From a checkpoint of a small transformer trained on Wikipedia.
Size: 8 layers, width 224, 7 heads of 32, MLP 768 ReGLU, vocabulary 2048, 6.2M parameters.
Architecture: RMSNorm before each block, rotary positions, no biases in attention or MLP.
Training: a variant of Adam for these matrices, 149M tokens, 4557 steps.
Each number is 50 + 12 x the weight over its row's rms, rounded and kept within 0 to 99. Layers, rows and columns count from 0. The size before them is the row's rms in percent of the matrix's.

# up: layer 3 MLP up, 768x224, rms 0.0624, rows 293-302, columns 0-111
# down: layer 3 MLP down (transposed), 768x224, rms 0.0524, rows 293-302, columns 0-111
# gate: layer 3 MLP gate, 768x224, rms 0.0638, rows 294-302, columns 0-111
up293 104:55 71 41 60 31 62 73 27 56 61 54 45 46 52 60 42 35 80 20 56 46 38 65 40 69 43 66 77 50 49 35 43 47 50 35 55 65 39 42 44 43 52 51 45 52 66 58 60 55 34 47 66 52 42 75 49 32 58 90 29 57 78 41 50 56 48 54 29 67 43 49 47 64 44 42 44 49 49 51 50 22 50 55 39 60 65 47 80 59 37 66 52 57 38 50 31 57 66 54 75 43 45 45 53 70 66 51 38 49 59 52 50
down293 100:40 57 60 53 60 48 45 61 36 46 57 69 42 33 62 61 61 59 37 50 68 53 63 42 39 46 52 49 66 42 46 52 35 43 59 59 40 64 23 29 70 35 39 37 61 54 39 49 70 52 52 48 65 43 43 56 44 33 54 59 39 64 68 58 28 72 41 53 49 65 43 52 52 50 51 51 43 51 57 50 50 35 75 50 51 57 60 49 82 50 59 55 55 42 46 55 58 50 77 74 68 30 45 48 32 69 53 62 49 38 35 45
gate294 109:53 60 49 41 19 53 43 51 38 46 32 46 49 38 50 54 45 70 70 43 45 55 55 58 63 32 47 33 45 56 47 42 39 32 48 56 50 58 49 57 45 73 54 44 40 41 57 63 53 24 66 47 53 55 55 40 44 50 29 46 67 39 47 67 50 60 56 67 59 53 44 42 48 71 42 39 56 71 51 69 64 67 38 52 57 33 66 30 57 60 54 53 29 37 50 28 60 56 50 52 59 53 83 41 46 45 46 52 41 58 41 51
up294 106:36 78 57 48 31 73 56 81 39 47 71 50 55 57 46 31 40 51 36 49 45 36 51 46 37 52 59 49 54 43 58 27 46 52 43 79 50 56 40 59 49 67 57 65 66 42 48 61 36 61 55 55 38 73 50 55 56 39 49 26 64 68 44 46 62 39 52 63 62 47 36 41 68 53 53 50 36 46 53 53 29 52 53 64 41 53 50 24 63 37 53 37 36 17 42 42 41 65 51 49 48 39 60 54 57 53 29 44 49 55 41 36
down294 098:68 66 55 50 64 53 49 37 55 40 35 55 30 63 39 60 65 40 55 44 51 47 71 56 57 54 52 47 61 57 36 67 49 56 60 36 67 65 03 42 56 70 57 43 52 42 37 52 55 55 36 33 41 47 52 42 17 59 68 69 23 44 58 57 53 67 68 59 42 46 46 51 49 48 53 44 52 38 60 47 55 33 59 37 41 26 57 27 31 39 69 49 55 43 66 46 30 46 66 58 62 52 49 53 55 45 52 64 68 56 40 50
gate295 104:58 74 45 38 48 68 56 55 30 35 55 51 25 30 29 52 59 54 58 38 69 70 40 56 48 55 31 51 36 42 48 46 52 37 61 49 50 45 50 43 59 37 42 62 50 57 71 41 65 56 49 81 57 41 46 38 50 39 38 32 57 32 53 69 31 42 36 39 50 61 46 33 62 58 29 64 46 48 57 61 55 41 57 61 24 43 34 25 39 48 44 56 45 51 60 41 56 56 41 57 50 43 45 29 23 44 48 47 51 42 54 19
up295 109:34 42 62 56 63 37 59 61 38 35 51 40 52 77 37 44 68 51 54 37 56 59 41 67 67 43 41 59 57 48 36 70 47 52 52 42 66 54 66 50 64 55 49 55 48 59 60 29 73 38 42 63 65 53 38 55 49 68 39 69 53 42 63 40 52 57 65 56 43 35 43 50 65 41 62 43 34 27 47 41 56 29 74 55 38 60 73 60 76 77 48 42 41 62 49 68 31 56 47 54 64 46 60 29 63 53 47 44 58 39 12 47
down295 108:67 46 49 41 52 49 45 42 17 30 51 32 65 46 46 65 49 53 64 53 62 56 69 49 56 38 45 39 37 50 63 43 51 43 33 53 46 51 54 40 63 62 52 39 63 51 46 49 31 62 28 33 44 48 83 63 56 59 27 57 40 45 54 60 63 60 21 52 47 55 27 43 48 63 59 42 51 55 59 46 51 29 61 77 73 34 47 47 69 72 41 71 44 59 45 49 50 64 58 55 40 55 57 59 67 71 45 37 68 33 35 60
gate296 098:37 40 65 31 46 52 47 50 68 36 52 47 49 44 52 62 53 47 52 37 61 53 44 58 57 58 56 51 53 72 43 28 49 66 27 30 53 42 54 59 74 31 42 50 63 48 50 40 66 62 54 44 57 52 25 58 34 61 57 51 48 41 61 54 42 36 38 67 40 56 44 63 53 49 72 58 47 44 44 46 36 42 56 27 45 30 39 55 44 45 55 73 44 65 41 59 48 53 50 51 47 67 41 57 51 50 61 36 66 60 49 52
up296 095:43 72 76 52 35 42 26 53 34 48 28 49 34 44 51 76 58 51 53 46 67 52 48 56 49 46 58 65 61 33 39 48 46 71 41 42 40 48 58 47 32 60 49 48 33 37 49 34 28 38 44 57 37 61 18 58 53 75 53 43 52 58 53 53 65 68 36 70 60 44 48 29 29 65 62 60 64 25 58 59 54 54 49 72 54 55 47 62 58 47 37 69 46 47 62 66 60 60 50 46 44 55 72 75 47 31 51 61 48 32 36 58
down296 102:35 60 42 46 72 20 34 40 74 29 46 72 55 47 42 42 51 53 50 52 41 56 54 61 48 43 46 46 50 58 35 41 49 67 46 45 46 23 33 39 72 44 54 50 41 58 65 57 40 75 57 40 54 58 46 51 23 19 43 45 52 52 38 43 38 44 40 41 44 49 43 53 65 46 47 41 48 61 58 47 58 59 59 52 59 51 64 49 70 40 56 46 41 59 42 60 38 58 45 51 67 52 51 52 46 32 57 50 45 39 55 47
gate297 099:48 68 68 53 57 48 57 58 54 59 59 56 27 50 64 38 34 53 36 50 55 47 30 48 46 31 54 63 66 57 67 50 47 57 29 61 82 68 51 43 53 59 48 65 61 53 53 77 54 58 32 45 66 36 30 41 48 47 54 44 68 52 51 54 52 46 55 68 61 42 38 52 42 51 34 65 51 79 62 54 43 36 51 48 70 49 61 50 40 50 48 53 56 53 48 71 38 54 58 38 51 46 46 68 43 45 53 60 62 59 31 50
up297 092:72 50 51 71 40 38 60 59 72 57 20 31 60 46 64 33 81 36 57 55 61 66 49 56 59 59 47 47 58 56 50 51 54 52 64 50 45 84 55 57 29 28 31 57 66 52 72 49 64 52 43 56 48 66 68 47 58 44 57 51 60 51 41 49 32 36 39 70 39 41 60 70 63 48 78 40 56 53 54 55 65 40 36 57 53 37 59 38 57 23 36 31 54 61 61 60 71 54 30 58 53 22 70 40 56 44 48 46 47 64 36 57
down297 096:40 45 56 48 56 53 63 45 53 42 33 72 35 43 55 38 38 44 50 61 38 44 63 46 41 48 50 61 41 61 45 58 73 51 41 50 52 47 49 66 61 53 59 45 42 54 54 50 29 30 72 56 53 52 51 65 64 70 32 49 33 71 49 61 73 63 67 40 63 72 53 37 38 59 50 65 41 53 58 39 35 41 45 43 39 54 59 54 60 52 46 53 29 44 35 65 44 50 65 57 40 74 44 46 28 74 50 48 37 47 41 41
gate298 102:58 28 15 29 41 54 35 51 36 48 48 45 72 45 40 17 43 68 57 68 51 65 63 32 53 57 42 53 40 50 47 54 55 56 54 54 55 49 59 64 34 58 24 40 52 55 59 52 60 48 47 75 49 56 60 37 21 57 49 46 49 51 52 67 50 50 53 47 70 46 37 30 41 71 46 52 38 22 51 52 64 56 69 43 30 39 58 53 67 69 64 42 52 53 62 50 56 64 59 53 47 74 60 61 66 76 62 76 59 47 38 42
up298 102:61 50 35 42 34 46 54 63 53 32 57 39 31 29 40 52 48 40 33 51 67 46 56 31 50 40 41 36 53 85 64 56 67 72 48 53 30 67 66 47 41 48 43 43 57 46 47 58 65 64 48 79 39 55 69 32 39 50 49 44 53 53 76 67 55 66 59 32 49 54 56 57 49 70 60 40 35 49 50 40 61 59 39 57 56 58 45 58 56 59 47 50 71 37 70 35 62 19 34 54 61 35 30 59 61 49 42 40 50 49 13 59
down298 100:66 45 48 48 49 63 47 40 62 48 66 31 57 59 69 69 59 24 45 45 27 37 64 65 48 36 68 38 54 38 61 44 48 50 54 54 46 72 44 50 60 38 67 44 34 28 47 56 60 46 53 56 33 71 58 41 32 50 59 43 34 83 52 67 53 51 55 59 48 46 54 51 61 36 39 63 55 66 40 25 45 55 59 54 51 75 86 46 53 38 60 41 69 58 30 44 40 51 37 28 55 28 55 59 52 48 15 50 35 51 43 46
gate299 099:56 80 55 48 50 66 57 56 59 57 55 49 42 44 51 33 36 37 31 41 69 57 48 59 57 37 39 52 48 51 46 34 50 65 52 59 49 64 63 63 39 38 40 41 26 48 34 55 75 55 66 58 80 36 44 32 58 54 76 72 50 53 33 75 60 58 55 47 33 68 28 50 59 74 32 50 43 50 42 48 71 49 54 53 48 46 50 64 43 39 34 43 51 39 51 43 38 58 60 46 60 61 65 51 34 41 58 54 68 53 31 70
up299 098:57 41 37 60 26 39 36 61 33 61 41 27 53 59 53 68 53 56 52 48 44 37 53 42 54 55 43 68 51 70 49 64 57 40 51 58 70 65 47 44 52 67 68 54 50 41 60 48 43 36 52 39 21 57 41 42 47 30 41 34 48 34 52 19 52 48 32 34 38 49 32 25 68 36 34 75 66 71 53 62 35 44 27 64 40 58 44 49 53 44 47 52 34 57 54 76 67 49 26 54 32 60 59 48 37 49 48 60 33 55 72 40
down299 102:43 72 49 59 70 56 38 51 67 29 65 54 52 43 17 62 50 49 56 56 46 39 58 62 70 40 63 41 66 67 36 72 26 56 57 43 49 58 43 68 70 34 62 31 48 48 40 53 65 36 53 45 59 36 61 45 40 46 54 42 32 42 54 58 54 45 65 81 35 60 42 45 33 66 43 53 42 69 54 49 54 18 57 33 34 56 47 56 41 60 29 55 38 60 45 49 65 59 44 37 70 39 30 56 41 61 55 51 44 38 66 53
gate300 096:48 43 62 27 36 43 38 53 41 36 54 41 71 19 30 49 57 47 51 56 55 71 63 57 36 51 64 57 46 41 60 47 66 61 45 51 53 31 40 68 67 75 54 60 53 47 62 47 57 56 40 39 44 41 45 69 45 35 42 43 51 27 58 52 62 54 65 50 80 36 47 21 72 64 52 28 61 58 50 30 58 64 52 53 28 57 48 31 45 46 60 66 60 55 52 45 58 65 48 36 57 44 37 49 52 40 42 50 34 52 42 55
up300 099:63 46 46 35 43 46 48 40 54 58 79 57 70 60 40 49 50 32 36 61 51 60 36 51 18 59 58 51 66 42 75 67 53 33 62 40 54 31 49 64 60 55 48 60 26 73 70 58 58 65 50 68 50 55 59 67 73 44 51 44 74 45 62 27 45 65 59 48 19 64 52 42 59 35 36 67 58 69 36 41 61 35 48 63 58 32 52 34 30 49 34 68 54 52 55 58 49 56 42 46 52 53 72 61 50 49 40 54 43 38 52 32
down300 101:43 55 55 28 44 49 47 25 66 46 68 59 55 83 65 43 57 38 41 37 47 59 46 52 51 46 58 35 43 60 67 59 78 51 60 34 65 71 33 50 54 53 74 47 52 48 51 49 51 63 40 48 58 49 45 50 77 56 54 47 52 29 36 46 37 67 58 44 55 55 56 48 49 33 35 38 52 44 43 31 53 49 50 44 66 48 37 21 46 55 45 51 47 54 46 67 48 59 67 67 58 29 64 51 44 47 57 50 55 50 55 48
gate301 101:51 48 51 16 60 42 31 45 32 53 39 43 47 44 40 20 53 42 53 42 66 50 56 46 68 41 50 49 45 47 68 38 46 59 49 64 63 39 46 55 35 44 58 64 57 55 40 59 49 36 48 54 64 69 41 42 17 40 50 61 43 50 46 63 62 29 57 56 49 62 41 48 63 42 32 36 39 48 41 44 63 70 57 56 60 54 44 40 46 60 72 49 56 50 47 52 69 56 41 68 24 28 37 52 55 50 48 39 69 52 39 35
up301 101:73 54 37 48 68 55 57 54 56 37 47 43 27 52 54 67 31 51 50 44 46 58 48 78 29 50 46 62 44 68 53 56 56 53 53 64 44 51 42 46 38 47 58 28 52 37 52 54 44 49 48 51 27 43 47 29 71 74 48 59 65 44 47 53 48 44 44 72 45 46 57 75 42 57 62 55 59 51 67 31 31 48 35 63 36 45 45 47 52 37 45 50 51 39 46 60 59 47 45 40 69 26 36 72 55 53 37 43 58 29 43 51
down301 102:40 51 55 52 62 56 54 74 58 42 34 33 61 50 35 64 25 61 54 58 56 56 72 54 62 33 57 58 42 41 42 43 56 66 54 46 40 63 38 38 40 45 41 51 40 72 52 68 46 53 56 45 55 52 30 61 67 45 55 20 34 73 52 58 53 14 61 56 48 53 50 59 67 56 37 54 48 54 57 49 60 50 60 76 49 54 42 77 44 63 42 71 43 69 58 46 58 37 46 40 77 69 60 68 34 27 59 52 50 56 66 45
gate302 102:41 55 71 51 56 87 28 43 75 54 39 52 44 71 48 58 36 66 49 70 39 67 42 56 28 46 58 53 37 72 28 34 46 55 42 41 52 44 33 60 31 48 42 46 57 52 52 31 68 63 44 30 69 42 63 35 43 34 55 64 53 58 68 73 59 22 62 78 70 53 47 51 51 53 47 44 66 49 78 39 63 59 59 44 59 49 53 41 61 49 59 46 45 49 46 51 43 40 45 61 43 50 60 54 66 50 23 51 29 40 56 55
up302 098:52 37 52 54 44 53 55 77 59 53 65 65 44 54 54 56 84 38 42 58 61 54 64 48 34 35 65 46 47 46 29 56 57 36 51 55 44 67 53 67 63 47 56 38 37 42 50 58 60 44 30 53 33 65 29 47 70 32 55 82 45 26 56 66 48 52 79 44 47 40 41 38 65 51 38 34 59 56 61 49 47 33 68 50 43 33 45 73 66 47 38 36 42 69 54 50 42 87 45 53 51 51 50 35 58 54 41 55 59 55 60 61
down302 103:53 37 41 59 67 49 54 61 45 39 50 46 38 52 44 46 29 74 48 59 48 68 58 79 32 63 41 63 35 35 60 39 29 57 40 36 51 53 48 35 55 42 47 65 47 57 54 47 47 42 41 34 52 48 70 18 49 41 63 41 48 41 36 46 37 47 35 24 47 77 47 30 50 25 52 50 72 60 52 50 62 29 36 44 38 52 66 39 36 40 44 41 48 75 37 48 67 43 70 43 43 51 58 43 45 71 44 67 46 55 31 51